Weights of a small GPT-style language model, trained from scratch on English Wikipedia.
Size: 14 layers, 2 heads of 64, MLP 640 GELU, vocabulary 4096, 4.68M parameters.
Training: a variant of Muon for these matrices, 228M tokens.
Each number is 500 + 25 x the weight over its row's rms, rounded and kept within 0 to 999. Layers, rows and columns count from 0. Numbers have three digits each. The size before them is the row's rms in percent of the matrix's.

# o: layer 8 attention output (transposed), 128x160, rms 0.271, rows 5-47, columns 0-159
# v: layer 8 attention value, 128x160, rms 0.141, rows 6-47, columns 0-159
o5 095:537507468475512483522468503445491538453479513508554499525535512553520472518513501534455523500490525492517498503491497548480469471493515486511501492504504522496487461503502503488512502488516500484499519500473502525495491510557515525482497483549473497518489499469540477508512495498483551512489474507528472524452516492577496529535501483512480465492500500505483504471508509485497467514481463478544504503513486512467468501470550533483449489476521454544528490514503463477444490456502549
v6 106:481483483498514465537463477522504507495498518483460519496459500489524516497499541538543499502514510475534531548531482487531475483546503497509503496515489495515491507499508518487482540472504490542539448459552538464475503489485513487477498514472531527493494528505512517505467493504473516480514501462503510518509532449545482505523486464482473449505517497514536517536505508428493468491514470507456487514518514491465519501437503554540497456503537444489486482482506518492508510487489476
o6 106:509482522493489537501501474507525471514498495516490533476520443500502462498524491512466509455517473527497464488521529504511481542484458505497459516512433487524474480495510502520501511509509469480453515527437492508539496461493528519489534477533514489514495497490485504484507533482484480492503521492478469492515547466489521522519474532491516498479501524486502468500536517577487537489491529455516495505532462548534496518502536424499483513545484550507498518507510449507500484474517504
v7 104:519520500494497470555553493477518500464536502467511502473496449535433526483498509517462479486511468495510503520512527501471511482437498464505439525468503490514515522498471528481527492510514481489494522480498504492493491530474531504502481495504481529477486456542499502519486512502498495502555469515510500519486456455484505486487505492485494483494515494491508512505497552466500464554560554504465475511485540494510484442521469499510481532511543517506529522472483507535525515528489546
o7 094:481459471513499496492436519511491509492482525536492454521508535523555521508493477522480514482459518481506486453517508495517507481569499494501523510509489479457472524504456473547492498484488493466481512495469527521509492481475530460499498456526544498511497554476495503527503541533517506478486557514497498493505480527520503521491481488547490521461500528535519485493504438524484510519458489532505538489527513507489530522503503517479512505485476442475469509521510517509504449445510477
v8 099:512534523513543530512497490461476561530513465523501498479470497491513483507449483540485523488499488472492514457467487498500516532439499493527536487484520474566440538523456503507478487530526503505453525496529510474493482478480551466505526534536483533489535506485498494509491501506486484530501475491443462543471486457483471498501513512467514461500493471471494546493527525496511492486505494528517487504512511472507502492483463489493517482485505495486463529572482498501507516498516469
o8 097:454483475489417474461528514513485486483510532466486488519522482527521499478488463480548497499496489539472481513553520508528483493494523501533483494515490531479504473487545499483525514489477503479546465510499509492448520483480463530489502471503536493510497507464544500510497529539483501461509514501536525480546491529477486508473469496536514524483482494506545459530493475501531529518510481538499474538492498526493511442501499510468499518528489493518543525462509480471501477543449525
v9 103:496501466471480500502485484490525516495485492511548491523459534492506529492482473522499531533523505476496501493493458487505496485492471530490507489444501499518471496547510524513472503495520476526519512462491512500501497547504481522504490493471519495460535507542444511522510497504462486465590525493541527483503478474490483512472479513488541459525477445490485472543453493518499504475459511520477480531524544456523536533476471527541488514548481537508458498486513502509481527491523501
o9 097:518526503497494466458526475499533467495494457460482498506501489502485470535505531507483491463451462513526498495535547502530498518499525456524528524536489485516517546470489486512514468490475529485505473532502473521488492470539487459520544517563512512471472472488529516510507493520476501529492498507450472486507489481509492496513506466503491521488529556509495493509543523467478503533483472506544473482460469528518517501508548460489505502445520474504509472542536480464552501514477498
v10 103:502486488510533498460469484500522494539488533495469478528501495492470485550527502473512505476534533471541491464486490525507496505444460483510502485474483542467487503484499491469484518496504498514449504525512559491498487474498525473515515547472553519525490537491511495528482483505509511503527520515507525509529537480450481503500503535508479502513502482528511458499488510472542516552552446494510508440482472513502470534507476441474477470485525468494509513547480487525540512491538507
o10 104:483498476494475490544542477531480537481519470533493502514501483506516465455503483560481476529500504492480505535523463485488482502539576475497463476520477487556488485539511543510513493519492477494534476510535485480513519505484514560465493489508445480483504489502525510509517516500483493475470521498529502544457499525542492460492473499535517478478499471503492469529535498529492511435474515495506480495487500493478499472486493539478535538535470501491491485477506545481465543504478501
v11 099:481500500548465504466487465465492516453502508528464478463479511522518507497497511561431491512512538530483479491506507540530514469489477492500523531493512507568502483533482505492536512521471553490472486532467487484521493482463478475498479449460524519487498520512446492509472524513500517499524487495471515508503492518486471537508489550479444512479509516457514533498494494502516524487461446521533514493499511523539485512495496514509483500495437513472524533532515498499477494539500484
o11 094:511502507463489521522540524504480491514509493513530548503515499467497552509474489454544546491457451457493518535530500507481488477534521513507442477497507509488524466436531522496468474492493501495548516464541513508483526483502466519503459522532520497508534467478533470499484507536472487489502489485503524479525487498468520500482534456517511508512475474542508493519548499482506468493489533502463514470481513491524564502512500515484522508450503470523458511536517497459493494468480495
v12 095:484450521513513492452484519508508472515517531503456519482495512455522548484490468519538477542471498487501477495507488495479547507545479489535496473484514527495523485479505507483462494477463485502457486523489517518480494524533502491489555495458470553504461505471469505534525459515544504511527478461560513530472493501550441489498477450503502542484502457499504534542493490497474498475533494512495501495508481471514527480508532502510522517509506496521459490521473549470498497528492510
o12 092:503509478532509480529528473547498501465506482503531481494518476514488456496517485507473497510489494531484550500527480483540445514453504471490544531508547521505505495489511469514521481546567488478508485477537472495523484500496504494494491523504544468482504472498528468444514512476439491506499527525496476490517504514541542513507495502531527482488485528496444438515509500505510473506532463533481468481529523502492481523489508451522519497487468509440505495499531454520533499468510507
v13 102:520527461539528525494506533522500480571534531446502521514469514536506495494493517494473500521553455493544483438511495463527494509508453489490474515485509503557498506512472509500502502511475484506520461502521461518497521502498490504462508516479486517503495573530495501533484476499505555455486495522473499476502493465532518516520532484452498499502480518508517503514466469485482511466500459475515509547478500493483487521484498478490482499482483475518540446473507506489502522515532433
o13 095:512508530479498477498503474472487494491453513513482493513526453480495475499512482531529516458530535526491499556481508518498518543465535524507487500468497454471464504541551470483476489466510482514509492523495520512496490482515514491542526528484491479532517451487471493494507509486460438521476500475492528516538493523532497492529499500526511491466517489475468517479500503458562489500461539478503489485560485486525511506518509514496487509486537565506503480544525514480459497446472531
v14 110:503503506491506473520493422499488474477527495504565483505463486472507502525450477545508494493517492535483525469489506473531487492486514490480491511475515521495528522510437525526472481491495474475522461531516518491486498458522510488483493522475489497491530532523511484488498509438541498525486462499515495500449523508489463521513500531523563516521491459486483495525536504519479483532480490491497495490466447529537523523460492503508536527518495495471538474497503544472546558498499482
o14 107:476537491467460495471484529510509529508468453506484516518519487510526489501574515525536526527492489454471502499506494561475496486492469421501513528498502494516535478509513472479497522492504511518532514459477513465508490507480457514555496458505488527515492514501517526491499499503518496505544549490457468493545498473548518485487515485525454539474525513517505505537470482510520527475488513473507490507513516494476465493509523482526470485461530515492471517443522483482454500487483530
v15 099:472501490485529511512502495483504550481520518509493491511493443524466485491493509500503526509459501516554501512475510492475509507461512471448560494533509485523461492433461547481484537482448529515466457513523499520489472501499467510465532482460533486535538504507509483512494538469496500497491532494519501458491485493488516539527479492550486477526558532519469492520498541519493474510525508490472519463474501493491472493527525514449448524486517512510500494493479519490493481507547477
o15 099:536465491484490497501488520510489478490503502508507487471520506486579507522513468501477508499523465490462495444474493504499489519498501496519467537520579539520552482514532522514478454483528480532544506476504510468494494472502487490516461528529496511557464502482480547488485528529506506496485491476457512549461507519495471520469487503543511488497457461501495496523475494550567522503504503515508467524491523478481503503492473485499525494481475486507505481517464512496465521477456544
v16 098:535514501439495484516557478436503523515511535512504482509486497503477464500481494508497462505504512491492549467499492513455536520525469494457510489492472524506472506493481497533501514492565478488470512553491510509516488489492497566539528521508497500497469484521509496469482521497436519498540483539484428499513454481495474491509580474505510529509493495524510505494472487485501525501493499493483502488537483553520515510472478533515515494539472472495506499485504479464517460522512488
o16 097:468493527537497487474434529514507452491491504473484488461512516474503493487511517509497497500485484490500466550522542456549488488507511532521497526527525515449521482502509473535491470494442542496553474480537508510504519506475481465469504473510492539477540525488511540507502515511521462496503489504535520534548481488496519495442476499528471495516553522481502505534466526508490510465532485473491494524527520519521490453530540499490470469499512465489504461503465488533519482472487490
v17 107:481503488494499502527536483480490490509560507512531517517475503490511494505471504475507513455474517483508495479456513494568489518541483483458506471494498508469489495529457500500575486493500508528490512489476512484488453476517490502477514499484514562506519521505493520444513502484536525497500516460441460553509493500497557501507500484488483476517523529496529469494509495503432485508470492513520454506506465499478528497508468542510477528490566501471506499497528516499469566503497518
o17 101:526458561485486469455477484523466507474522517513491541502493506519533498511560489528476510493502490520506486516553524549451477493474501483525513498461474507497489495508529492499457515484486474487474478516489502533520533549459490517553487507536479501523479486488530507527450484496486485513495499485544529494495510463463479481451478547483554529474469494496497517530494487498566497509513484495503544523491531496514468509534512485491467481515512469488542517488496466488494488486488449
v18 097:512552468469524455491515501471498478530499533518513470456532490502491512453530462540567463518476486520477499522524506495488443492455509468501515483521540523501497529547491459491454490512463525476476524515496500468538475522505527520460499517523543493510463532542481565481491482492543522545503504490505494493514515545494525505470521514478472499510505495496530497455477534466513516500490521497536498479468493482504460477499525484473535516479473499488491485522499496497501468485511485
o18 093:498488523491494520507474538540504530493496458496501558501496501504515494502437522489534496493517491487485512485480473531514563495529506491520492484527443487498497497495476529484534471499460494525518496510489476476470509442471513474513470524478514489477494531509454468538534532495445498482492525505488538518510447483496532548506527493492540532503510489499491521518493512537482471495529487525478508468507541497478512513524476566516472452552502508490518466479450454490486516506479511
v19 108:535508521450490511460471487553491458481514511519470509506499522512437495474484495477498479492494536499519505461510585530458484513499509551476471494489498511556515479529472524562477524468497502498511513491493518472501487500517529458492546515505493515463495497495512506550476494482509481507496500505447490511495499500543516503536560508505498528539499487447478500476505514484536510525477462509528468444484480476508492527506472462483489495484503524516481523540512481500507483511470526
o19 102:432492444529515521524514484495520541528473485500506451496519499502516499485517487540535490501537454506479476521505478503474538491490511472497483461488466485465521467511516527467555510520493526528505488511505523498468542470512465486521474488482471516451509512508513466513562519550504502476512533519510529477488471529502473468438486497488504484487487484516502492538509481495531508473491544486477475545485514478537553522471519506507505508513464498515519513495522506468455482482516546
v20 110:480563510537476475563479492456526460542493462521457506512514493465447535531548516498531495484491541508524513492487513524517481516520507515494499495550503484510506490492509517521521470479489546482520519458490494473490546519494498502493512485479508517516479505516496503520486453509487484515480510538492551498536501509530494517517526469451506507513480503505492498541453466459460489493501445473508518544494492468496479450504520506468459515523515505500513470521440513487468495477514476
o20 107:498459493512527512514515524512511495455462543471496517528528495509525451453461488492470507522536471514509504538512504471494548440483505524528495523457528472469483513493503458501481507500511471516477500548474489519524464468496504511513529532465518494469533448545510496507541517510498478488516513453514485493482533509493507525551519501503512457474518499439521490468511484540519482504464509466475500511506481521506520518466526514520517501471463496543507473481530466547495490482524521
v21 103:492502475476485521505496474501474497578459492493492512513490525490471503501537499528492483492484465460506461523520459490495553540500531514449478457479518516495534491462495529512497494483522514501457516468494490529507524542495525517487501539570488530511460506521501529494469479559468444482498488539514517456513446512568501495484495450495498497493533500496498495496494504470486509481515518521512502500499534519486533506455515474507491510507495462532541526471519500530515493472501518
o21 106:471489504536516526496495475494534498433497489512509471469522505520496480501471458477487472489480528523522498518482551491487470504507465524503517555494497494481480515506442483564525570510493487474528494527515496517535498519467502494478530498481542514460509531483452488492486542487515504491486477484525504484489528492506466466505516541521466481498502513507523508464525500521455478508509462514495498510556472531481453465531496536529484501524519547444495461535514486484506489491509525
v22 101:491538492511518495466477526491510491518504496517519492462481480505540487506491475471496502493507515518481504481521502430507466458497499493507450504516459496473459506526518496530506516495464468519489490510494496518518440505504520506491479497500452492471477501504527474496445547531523494501540486482519530497554465522503534493512511539544529511478509521465503474503457517513502492487494437484511469502537472519560556547529545484517448519465514503511501527508548471513492501530513518
o22 102:473454525508520522483543471516475493512496548516507481504465496506490515537533500517514512511482465501492528500496490540507530521507507514491521477492501502524568502514485459491506485489516490476506497522515430498505532520498491499504512515523540522449462497453511531534506452471480525481471464505513484515501513502472480471489517482474515500518552508530469508538507457496504486468539540514491494505534504492476506507506452455467516494513455517503454464493472597481492500496497467
v23 108:497525503511521530490489461510518493531493508496511521471529544517531507507504499515490503511467520527486498520516506497460442497548434504514494487537480475515509502513541511522487516463482535502516482530508482464518493456528492537479506461500476475501522489479468479433536511486515462478501500523507487499488486548512475506481488486453479501479462576517494493447464490522529454485461503466498526504551480497507526466491507536493484488505551505507512467530532541506517506537482479
o23 112:541497513511518503508471509512468486539525485482494494495507480542514492496468495469480519521530494509533476534488544513507520505444502512487502526490478492483483451477519505464493487475511501484481487499524510483498516516541477469511483539480527514494458517542489499498456489434517525512504461465478523526496541444440515490492499499494517483546532462490494508519503519512440540493509507505514481484489529522561506585490479455469500473489471505551495512510516470523520489498509518
v24 112:495510507511500501491510523482477518528435521491517498466518500497482524532507468434497517478488524525474482485512476471493524485495487477489503498555536460537491474539502516484487529523495533515489468510500506471464491499523566468460497514491504490521507523512498477481457483473508558525527500477531474543489514467499499463504456478496555524514541460484492477478449490509518529545522529529489499529542546477505490477521515455491501519496485501478479520518529515462454515474508484
o24 106:520485498518494484502519496513510547459536496494491555536482485505514534480476442529472482483454466486498517507477533543498516531486522516508511475545469541483494502479533515525509479470495481476500531506488443517501511459530492525536494504510541515511465498516528500474461503500485453466477534483469504505490493539481524519497534533482470506457498507517473496537527518455528459505478458540529461514478491518483513509485480479526520482480497508501504460498452504562496486545488518
v25 105:518460512510512509531500503495469490488489506527480503431493508533541485497490520472516506484496473473508501500543448444536497523526501461485529487512456506522460530494484474530490484479530501516482510495503475513483509473467457490495516496513458511492470493466541541505487500512503471502449475481482533520541512499521509510511482515509489494556521500564515480485487468532528507476483522519501466497480511513490474525562510486496546487492529553533494530533514496498472502524516420
o25 099:488509483508484495488485478476511518524503538477509484473489481516494497554508513502514516495517508534527526506467531530449517494480519514532421528495511486511539490518552497446483494446496461501488516527487471510512525520485552514476486516512525481518487486470482472489464484483497513487499473509503516487505509478520459486492496483491539494476499540488475513574512558523497492545503458493502536509525455506496512468471505508530478516510488529503483459463498491479462588493484507
v26 105:525513497501490470511508479522489502496500458530506506494483505462543509488520515517536496517521486507481476476478538494453464519538521469481482524522511479504503493504500514472516505478500509433473473494497512543530488504476504518526522490485490498483514478508515451506545519533483524463527477496473523543496495488504444512509496503485499503460560475513525527500496583452523514517478531516488466469526415493488452537477506500476529465489478490470537517477491477498538511494527482
o26 105:444495522463489525526463479512467499475498496490481490521506501506507476540495522490475521508459489504514507496524509503511515424510456474521488478487510489473498522487496538529493519517476488478510483493519488452496504493539505485525468547469469544518521532500518488467481489474482521549492505542522475495560485521499522539472476496519479484539445528461479488506528444534467533494489523477517523504464569501513513492501493486518535546474518510519484533521488524486516488498456502
v27 101:443500511496486509481458475503518502474508516429468516507516469476495531499506522487482481533497482503476513540529504518477480523571527501542522511442500477473456504528543487519473510512457544515528487567502526524463493507480476519468479496537540489481496531540462520507510493514507528493498503519495503497521498508537522493535488483538506483536514485489500496481497519510486479503508500519449509490466565556483469465473502487511542509497514503522487484496491470521472466511502462
o27 098:541476516520517492491496534507529510542508464552537495465512518497502506509437510513501492481521505500493448478487501499541481478431486538447477459587440512498507504461520514500498498534487496501501512500508505455521515517518501472485519512480506490483520495470505444503490514496493490522458496496432514499464478492486509531515511500500469542466490505478486533513484496537491518521528515482521512530498447507526505549486506509478505513541497528487514466465520496485508496485497547
v28 106:517563458518500520506487516491531461542507469481491535512526443545483537473503519502503486524533519471477529527498533465467496516514495464511521474529510543532492506524484511525506501483538499509541499493476500504487498494534505479483487479467474497474533462500496496514503459503514543465462461496478494528533476478480483466486537493518520493461502541552512427487455515533512486497522496501473558500506480502510487513491482518466557516497513485440520515492493515487499490479525495
o28 106:487506515486500513522489510493487572483487547503515509509491494444553443518493517541513507459495481543525541500507499477525522487488492483505479488486523470512498464474551505458484487485453495502490501508522463524486462483507542467525501509484504483488478518501507508513506524464497426514511581510526507489498479518522524491491462517505468485544493495464508506498477480453487541546453500441521487526517536541500502513491524488472507490502461505503501525495506494515468496538501510
v29 107:515489489521512501514463468483480491502476502502510486467479534519474504511494507489497520535508540494559497519532462470498443490522554526505476517478500467497483465498513513502457470499472507489501485564502498469543530489470494512534498472519528536467492445509517525520536492523504491529518479502543550505473497486515541500470458493484564475447493520545496490539501505525530467481531455506517505477517486492490516462508506491533488517533516493500459477470499476542503472516489537
o29 110:445532496521535484503513495539512504514554515525479466534500487527486525483508510465503455493532486453502504490531543474509536535481441503489506498529512503513496527529468488492508508527505486504490491485505521489525445505513497490516515496507479459473489545459482460507434496467490539482510499517484468510510473520496458501543495492523450512528521525457473500480489485514456496497489506538478470523533464540514552501484482460479529501449502506515499496492523538508554495505527506
v30 108:555500528513480499514482516496461515514511514490494490547508530488477495476477555541519491502499510535491472496509475514582498525529508492454499499487514436492516451498526492466570506497538467464527523531504538478521450503488529481468501519546500532514472492499492505510490515516531501518499480468497477491465467507467521503501516525502510480465501463517475475485484527505487542499513467482507487520479480497473495497477509522491514488505492523443530504519502473511519558444456492
o30 107:451533475467505471468480494495482476496516487529503535506479494485546495558511458490480505518504504503494542479537501535441517507482474515543521450481424559528483534527469534525479501517468514533490451503484500511513487502488485524516508524469481468525497533517547541492501504510485509464488485531518561493529502485503495477532496477483510501485520529497532525512512507492489434487471510493497502497499493496504477480518519496489451510513519484496479484498493491503489442560519488
v31 105:519480563501496472488521472511528490514461512514496457471508521544529553534524449470512521493488476503489553493514515469488509489511491496522482515500475470496504508512472487503501532553503498525525439457532494534529507460508529498509558526486482497516516496464497508526512497469480480528540478470485491473502434492499502486528521465494565525467460542486504524527473544522525496477508479486515524494520540450502482509525464491469506483481490511494488465504514489472484505498503521
o31 108:493506448499532539489516522460522476519517509464509497534512498472497450480494517527521494461502532489538464532537501536492503495512514493507521455499478530487494444488478507525530501458513507494499554502485490523467474452537443516486510469475517502487466522555545449479506507490472490500471500523523493513523520503504463525462493518507476485473502468512482497486505471461538511495499488555478454498520517536515539457480559507518486498530472479519509527493484516526536506496505505
v32 099:491500493506493506500514473501563513519463526476494439470478491503466499517497488528502495489514503467484449526520485490506501457507494506497477500524500535494511527528484513533488499470474509473476487496503491555560467494466521513516456488447481517505548516446480556494462545505484474497532518471463499508503480477495542491459475468487500523514523512473514482500490499513503477543499533493552454515506520501525528491503537503500484492486540472540539506500531499537471546497545478
o32 106:526507480501503519479526463498478525481500508546468519467480506544526515502530532493515465503479473508522524479468505493475530498509498481493472548490534476509514509472483445465501535545486463489524470495501474459492536465480460500512537477567482475501483482525508489515520498472515453502488494525512496506506526537484437505510527477497484499505487483536489476527536464501483511459528500593480510452504472505503510512507492532491513540530479495516468499526495547508501525478476497
v33 099:490521435528489467469491521499518509505481445506535517514490475532537528497485483487509477472489499502454505533566544471478474511497501505494521527455481523505495507549523545493508488501447495463441493553459491519533488491527482496471492520475487525517475490492508501501462477526491463536492475529511533497465498471531473464526511549497459466503522544476500500487506492480483510486526533530540496494520520494488499523505511475525515467513516455537497513513507517545512484476523495
o33 103:525507480520541514532509442518501510507511523481496491465458521545508478493505527487491493495456509490483504505477479534519528528482487500489467475547423506521544488488520468518485494480506512507495496501542472469502538480446503462499502541493531461497477512456497471490484509490512540485520502456526476506538505526526518515500471502525532511550501481527500494468508480532483502506484465475491503477522478515493529510528460502460527536471455551488485486470551523465488523540525495
v34 109:508513484509510516503475474534520462502477524498484539482566488476516526460501507482501482516496512504534513501463495521502461516542497503510544490509495482517496503491507501485507549433498509521554502500495505509452523510463528493456536508491512498520510491508474513503466476502501490497531462492517508460435468524529505481490529569506456505554527492524503509554480522494503502477432479510481514508497498506466491500518498493452493503536505474508499538455567464495477522492497482
o34 109:518498512498484461504508516443458550506516497496497512480455466497530504536511523530542509514503469528499461523490472499511524491469502474483457532485500499512495482520518493533497464550528466528519493488501515508550476445544493482506465495497495538441483510480514509492517472495502505473479541508525508507503560486498484515530494482506519465469491495506452527467463536500489488529479496460504524530464515514544497539491538519502507461482511545527462495528492528457473486474487529
v35 105:516512502494474490525549528527498452476492488501494487493488514490464521473516488486513522494455534511484548474498512531488452495482532521519519474423501479525480498529507493482499531510519507479489464510494514496512506471499464531493498497511508526522458493520468451519501455513497524486469494514472525519491514492483511500459490500511506520474443516509512524480471513532482478564496550463527467497537531510516488547486465486486550504479509526423465520486465537505528529481503524
o35 098:500486513525541487533465473496506527506522495468493482546487467502529490485485488514471497537529488484533483493516529471524534453521482481487512437518467493452518476466512507516474481491497487469533499448513527521469527541498553508490486482457509502457473511509534518511495520523497502538517543518485490466526462513505487526528494533491508515517494500474479458526516509492533538540486486481445472510449510489487496489524533492538493482512496490519524551515514499509497437511498442
v36 097:529487460508483518466535518483488524504540504497457465477526537479509524502521531466474512528425534531492529528468493512501529516516486459482514515505514504449449505538515513513492526477522549528493508548498534495532530509491447474480523462543505513473554510532480522535494512513490495479518462504462504476533508492470479547486514502472496474483502478491520481498529500478521467487515502487509542516472490532506488480478542450504512489487497485490440481497469493504497484515524520
o36 100:540469484479503504521495492529529519494455485484524534502502501488506486505464521492504493472557478517520453483524532471519470494492526541465528462506529485516535503483538564538502530512447532473517487480539510513474506479504519510485484527491511464515484486464515481455514488501489507451489524476471562504492482494488473457500490498553491517470480504454493517506488497544479500528491516545521525461477497494511525496541445524511496528508486522523531482516491443464517478496484489
v37 104:470470494514463488489486494511493507536472495471506534523508455479547486532521512502514463484481535518494463515551452503494485512474496462481479481519518559516498491484465453482458519441532543474490517470535495488447476507538542472541495504493510553494543515466455480562532485550518523494488483487489485526455500488502480525521498514487490512536520524494475496514525504510477500516470514523495480477502502489480478516491473536495509459543492489518514497505498518522483488470528519
o37 099:473524507505520508494501513540493509503509498511466480512483520487464498469488522541515508521484511520476549490481500497514479452495483471518458508518442480529514528493542544506543479567474465516513468509467513501508523498516497491490497520502534460475501463489520519434482556462515481526507538499510501475476541508513487484531500494523508483489446457531520481476527502523480501491463496476531504487471528514468481494497540483507505557503505491535501512489504456468450546538465498
v38 103:472521493525521539474477525492464522473527499484480501529521529526468476539521501467484502532481489538490526501444479520480452492482503463526488488550514503499534511472506486552501490509497485529533460487543472498509500508518502546513540526508507449504482501537431524473521449497464493497482500469499506518483492480533543491494523479467465474535474517481448522513495514461535535523533541503511488491508511485522481515511553522455490469480499528502474516502518521495511506503471514
o38 101:525473513489522479498525532506460463539471516476474505498532479478519524428475457560469486486523529480513502512522491478521516500491493508474490500488564491526469464475449477491518531503529528491492476536463497476452472480556472478459469498461509519519542486477511475509505529512496514488542534522518531483472517493500492513492545507459518518482519502541530474449525471471508493494491493498501514538515524503474497522468471476492512542523510488521477499518515477522522507505533509
v39 090:529509505491460443506501508513490495503493494499507485531486500510449484480479429476498465473500486522496517559501468500484534469511457476528547532485482505468532455479526485504544502535539484501479486528495531485513512489529505484495497507546480480462540509477511532531477529515501472518509483505547509497548483574507493512453483512505513479447483479511505476505498490525491493529506503516455465480525495483554534511484497498534476532487471489472509508493478537515484509477459527
o39 097:465498494507511555509536487558543508502516509537522485504495526482526507475526516517487486476489507469504488462547502482515496525539492513484497466541518456512506481491444508519493511496493544490496557442483504542519523518469482526504522463493527530491415492519515526476509491477494488487511507498474492511456461478491529431483490457488473496511534491526510491474518520505518487501501473466536508487480522536485476495525509464513478480534513508482486470510518450494552518506510488
v40 104:514532505510468485512520526497455490527477474502511473521536523475529508546511539506497563485515524522523517495466512512456520548481471529491506475521517485492534471546522468499513497491520500464502479480510486493498474492481538549489487446491475505484504511519459494509475519443480452480515522465472438463517535498485493484505499492555482506471464468486525499544499520459544484493519498512496511458459555504480506468488496451512506505481524511527503492487478503517510509509476533
o40 111:497509491489511504490478477518537528483485502503445523501511481471501514439511488484499465523487489464528489484484490499558493471571524494509519518480477502476461548470488490484520528495486534509479522522499503474486561491546478490464494534498485503491497482543574470476548458514518539479513491537482540533491509500513496514495511476481502510466520511469532501478490488535488485517517542527516511485538468503492487494497484504510515465532509459491448559499522486473456485485497476
v41 097:525493524499485475550433514443539487526456515539486530531487517514498492487479471454517455469501515489500521542473452493482466524498535495505473540571479480489542504518487501493529464473498487505508500504540467529539529479482489498489491496469524493470479495499513493517505494510513483448567536502514493472478511507491500517487512500476493514519501531506505484515549506530492504480496529523503521503515493502497490540509468501502487485519481480510469550484462446480555487478467524
o41 101:489500483511537515512520496504518481516551503491521474521478472521458529485482520504479483498491501475469504459526477485427507523502492530501505491478460510523471501507508529495504493543509492482539489479484513496514449454530520467525503507539464552484467522470474542489538461478499527547497508490583500530500521516507490466509496504516489504508493479508496517464465507493484511525473441504505504487501448487497475466503524521511481522491481496574510474475553499526472538499503524
v42 105:464468465491494512495517455509494492527532536475520495565490505478492533479513498493522519475500526507508507464513448464523465484482457502516489490462495536499470535523544515541493495487467532492488526470485533530516511457494532459464518481511488503489526525489466488506468500470492515511445503527527520511523460474525495493546485435520493500521534500510522487494483549485480506534558540508493506517469491480499452562490470504487470513503534479492515498520510513510472481481478505
o42 102:530485493545497493481455488471516544510522511471497464464524489491533461532480495554483519531496480529488519520472520502482534526473512449553495521525455492493547456489449494460492530493468505497521490522491507473501501556538488525515506500502538481510447465504520499536473534537474510487487517512460470484487527512507520475491451536507524517511491499467463481471506484501491487481457493548514507513498498511483503491525525514486522551513521511498462482494450517497527511463492511
v43 109:514464479502517515454515500490513476519479476492483488496485508492524495472506476479493512493505507523537564530440510506469486460515493520546524512490485492520542447499537493510480458488478474485512486532467486488539493504531560519513482496482501506508567515480508493510515520517472483463499492517504518497465445481449519485529535489493498523510501476510500497486494445563475501497512499473496532548495535507479482496542542515524465497493490492464508506562545461470501468496499517
o43 112:538542533480498509527493521466505478521510535532497528492494518478485535505513564475497499532527478500477484511521483517528477523514508503474520503529554499486486491514486479490498495501508517534503466472490515510473516477519447467506533515488449451478500491530516483509506500518500499504501486475520526471521527543505512490481485484475453476508536486505452514450509503445492482515456526570539496526488464490508510501479461486484504519490475476581459460488475509546477484523498488
v44 102:526556559487496525499490498493535477517490528555517514476499526498519520475503497545491530508506533518528481505545464499449515555474501517510488487504506465483469521460442545475534450502497491480496467535484450497491495450491521495476491451499567475515489457484517513531479517551481529475497510490528470483452475493520530483514518514461487512491482516530514478548479463495506503461504472493525490486531525502493502505476502489498474491506492499519489527480480483483489482516520492
o44 104:435477491554500470522503500471473494504501549481504516514474503512472523506495506440523472478504501456521491482481506492511522509521506526524469494511511544541532485497532475477507544513521463515496513470481539519504511496504479491502501516511487551500517517480494517489511472480504487543487486490486526504516507517475483524484465471525503481478510483457447492461475562480485480527471504507442475538525451513486540497527541538477538485446495479533489509543526518517476508470524523
v45 105:538552470544477476474526499530474528468484511499492501509504485559491519522494507464496481524501474502524496509507496512511536512476505484492466499517449483514486454479493441509481468534532476481535532482510511505551496476517524475502524508518484495520514507480502514520470511526505498485564444512509483502507528517504509508468481476493443542501441505514490507478447483544540481444522535495543505487490498483482517484467499494526503482484542480465500463522538505480482469531503525
o45 103:523468519494536486493516510499495495519498499504516482497464501456500538480508517501528473479504511514510498497516499475481510518528505527496541486527552480454511519503467494490521504465510510486438527521470503486453519463484514526517483505511545482462480537495478522497481510477526512459476519495519545495549452520516477472525480549506551421478524500487500471475525512498479537508446518518470472474518492489517486493566515519479470465525488524512461540473488522498515516487533472
v46 110:508488467487500510560489467501504495514541478507549515470486485488503453498486473471493501520490477495527516492487504461511508520443490542500527470474511536506454530488500491504481490498509502464527509557512559497442486512542496517476520541493524519465492499479510523498500508521501489451464479493486521477546480496541497524516564495460477487512478470539490497500495483509542494569507474464509518527521485478466517496483515522519489507482457501535503512492485502446449523486505500
o46 112:476498534487458456484490512495497497514420555484485518457468489502519492498526531535532513494518529526509517481489507540537498501544512514513507556531434471498528552500529535510491496465516500544511486487471508514551501489485509491493516438500487507500496475508496511515488497498481470501515499511501469465455457497492506468493448495522486470508545544462508502491464487502457482487511524475478498540465525539511483515532511500514493501492493528501502464495536460513494499486490542
v47 098:495530481522526486447529469548561517504520514476472504480476497583465481460464472476484520490484517492505497496494472525477480481521512493480526511513500512457498501532503493526497496524531523476470494490505496469485486528480489501541459474509506496459487503514491474522479510503518499534501469486533505529493541526520506475477521479498501480545481511476456522497501483526521408499502500543551499481494537510527467482531556505505508493509500489496475543498502503469496530522541544
o47 098:526501502494498514549531493483447486528439503518535476484498504465511542488499528511544481525503487503459492448480502460520538525462478488478450513538536484510532497499492443482519510515459458516519492528526491532534504480517508513512503521520507513501497484465513502497467484510543511475481531511503448485477455500488492518483498516521502566433528495501493476500501516469487543497542512511470491475487508478480535529520441513478517498492516472511499499470502538531518492494493529